Weights of a small GPT-style language model, trained from scratch on English Wikipedia: 16 layers, vocabulary 33813.
Each number is 128 + 24 x the weight over its row's rms, rounded and kept within 0 to 255. Layers, rows and columns count from 0. The size above them is the row's rms in percent of the matrix's.

# layer 7 attention output (transposed), 1024x1024, rms 0.0485, rows 927-946, columns 0-31
size [ 89  87  89  86  85  85  87  86  89  85  86  88  86  88  88  89  88  89  89  88]
[[105 136 106 148 148 165 174 144 120 161 159 107 159  68  87 116 100 129 127 119 144  87 100 156 121 107 131 131 113 117 136 150]
 [134 132 157 162 126 129  98 112  71 117 158 143 103 125 143 110 120  76 127 140 145 113 105 141 137 116 152 127 108  82 142 168]
 [106 155 117 113 136 129 157  94 142 155 153 138 158 107 149 128 167 146 167 122 133 150 111 163  51 125 105 157 108 108 113 148]
 [113  96 133  53 127 127 133 123 177 167 118 141 110 103 100 140 123 168 142 138 145 170 130 138 105 150 109 149 134  86 148  57]
 [ 93 132 115 122 162 163  90 153 105 158 110 172 166 133 139 108  55 164 145 154 124 144  74 123  80 122 176 100 120 149 120 135]
 [ 94  98  91 130 116 151 102 101 137 136 133  93 144 115 145 106 131 107 164 111 207 138 119 177 176 151 149  98 124 157 123 137]
 [106 129 110 162 182  96 163 132 106 112 147 166 123 125 118 144 102  95 106 142 117 105 138 136 140 131 129 151 172 141 115 132]
 [141 151 128 106 132 146 100 135 109 153 124 115 133 165 120 138 105 108 124 104 151 133 166 131 130 136 104 122 149  84 156 135]
 [176 130 150 114  56 144 161 135  98 134  90 154 139 129 124 107 114 119 159 165  87 122 156 103 140 130 184 144 136 121 144 120]
 [159 127  97 112 111 155 119 121 131  88 132 133  89  93 112 142 145 176 146 164  91 107 137 151 117  98 122  98 146 115 139 154]
 [123 101 122 110 113 154 153 173  99  93 108 172  93 152 112 125  83 125 135 110 132 121 110  95 117  57 182 121 108 104  99 135]
 [124 110 127 135 131  99 143 145 128 121 110 136 150 145  88 107 141 191 103 131 177 139 157 178 116 157 128  96 150 191 118 145]
 [119 136 130 102 118 139 135 110 137 159 105 152 111 153 119 145 150 145 163 141 116 132 121 110  91 163 138 109 142 141 132 103]
 [123  71 162 141 115 134 175  87 102 140 156 130 131 123 130 113 128 142 126 113 183 117 162 123 130  60 127 116 105  99 140 126]
 [121 128 130 101 157 153 147 100  98 100 124 139 139 165 158 153 178 148 122 111 153 103  91 137 146 133 109 124 199 134 151 132]
 [166 127  95 181 140 159  96 149 119 114 158 114 136 163 132 112 155 144  95 140 152 127 102  98 155 122 146 111  95 122 115 123]
 [153 153 143  98 151 124 115 144  79 138 119 126 102 105 158 137 164 134  84 158 103 107 147 132  97 129  92 146  94 152  81 132]
 [136 130 159 129 121 150 120 166 130 130 145 125 155  88 109 102 136 110 148 124  77 105 141 133 123 109 140 177 142 131 173 113]
 [ 97 110 130 126 117 124 101 146 121 144 129 112 115 109 150 148 139  93 139 128 121 149 133 127 101 138 105  97 154  76 161 113]
 [135 111 101 137 138 149 152 138 120 164 184 123 137 169 133 175 121  82 139  98 107  93 119 133 140 140 137 121 161 117 112 109]]
# layer 7 attention value, 1024x1024, rms 0.0548, rows 928-947, columns 0-31
size [ 89  89  88  86  89  88  89  93  86  88  91  89  91  86  88  90  89  91  90  89]
[[123 117 113 132 114 144 137 139 169 109 120  92 147 115 126 123 145 145 123 128 131 137 114 127 108 129 166 153 148 122 111 138]
 [ 98 144  93 115 173 106 136 160 109  90 121 133 163 122 146 111 106 132 149 120 100 137 103 128 124 166 138 121  53 143 119 134]
 [143 131 142  99 154 161 140 141  79 136 159 145 146 117 150 139  87 132 153 117 161 161 171 126 105 164 131  95 114 112 118 141]
 [115 130 135 105  80 114 104 115 111 153 103 126 153 109 120 145 154 165 116 105  86 117 159 139  96 124  87 145 123 115 102 145]
 [128 124 115 178 104 121 128 121 126 112 155 115 124 102 149 127 132  79 108 116 152 142 159 158 142 149 117 137 158 100  83 103]
 [132 112 147 155 133  85  98 163 145 128 115 102  87 150 127  98 128 115 171 143 160 111  93 138 108 150 153 153 137 138 150 130]
 [113  95 116 135 138 176 142 183 161 140 105 145 150 134 125 125 162 132 160 142 125 111 127 114 121 137 123 159 118  97  94 121]
 [128 121 132 139 139 126 140  98 123  77 139 122 154 146 154  98 164 133 142 170 179 130 158 126 114 136 126 129 119  96 126 107]
 [163 164 101 142 118 101 118 101 126 121 124  84 107  94 145 140 139 126  90  93  92 167 140 125 110 149 161 129 120  92 125 107]
 [126 136 159 143 101 120  98 135  95 118 109 103  92  97 146 127 112 114 152  98 121 154  92 142 156 101 151 132  94 119 152 137]
 [165 129 165 110 152 143 131 109 125 123 131 176 120 159 121  95 122 123 159 138 128 181 157  97 132 118 112 122 139 143 179 145]
 [ 97 118 148 137 153 111 120 109  93 138  86 115 150 142 126 112 122 138  87 117 130 101 138 146 123  99 100 144 150 119 116 127]
 [ 90 163 124  89 116 143 147  85 151 122 106 145  91 125 133 122 126 119 117 118 130 121 118 144 108 167 114 145 173 134 117 116]
 [135 129 134 145 115 144 140  98 109 162 138  91 128 104 121 123 112  95 161  91 137 138  96 151 127 109 130  98 152 159 127 128]
 [ 92 130 194 108 130  74 117 109 180 106 119 127 122 133 149 187 117 165 128 149 127 131 164 100 152 182 138 147 156 117 128 163]
 [108  98 140 132  88 121 148  89 145 107  95 114 111 130 149 159 104 148 143 115  83 151 163 173 116 124 126 118 103 126 179 139]
 [123 124 143  78 129 124 154  97 119 142 146 137  91 156 104 130 130 138 164 113  87 103 125 131 156 149 116  90 146 144 139 162]
 [155 108 172 160 134 102 116 121 121 162 132 121  98 117 117 105 135 137 106 121 156 108 126 156  95 127 169 110 159 145 149 140]
 [119 143 157 109 147 127 132 102 120 129 128 134 136 143  91 152 178 133 140 113 131 104 125 161 125 133 118 100 144 162 100 154]
 [164  98 116 136 113 112 115 164 124 122  92 105 125 112 109 113  93 136  94 144 149 134 147 151 121 136 158 123 137 147  97 122]]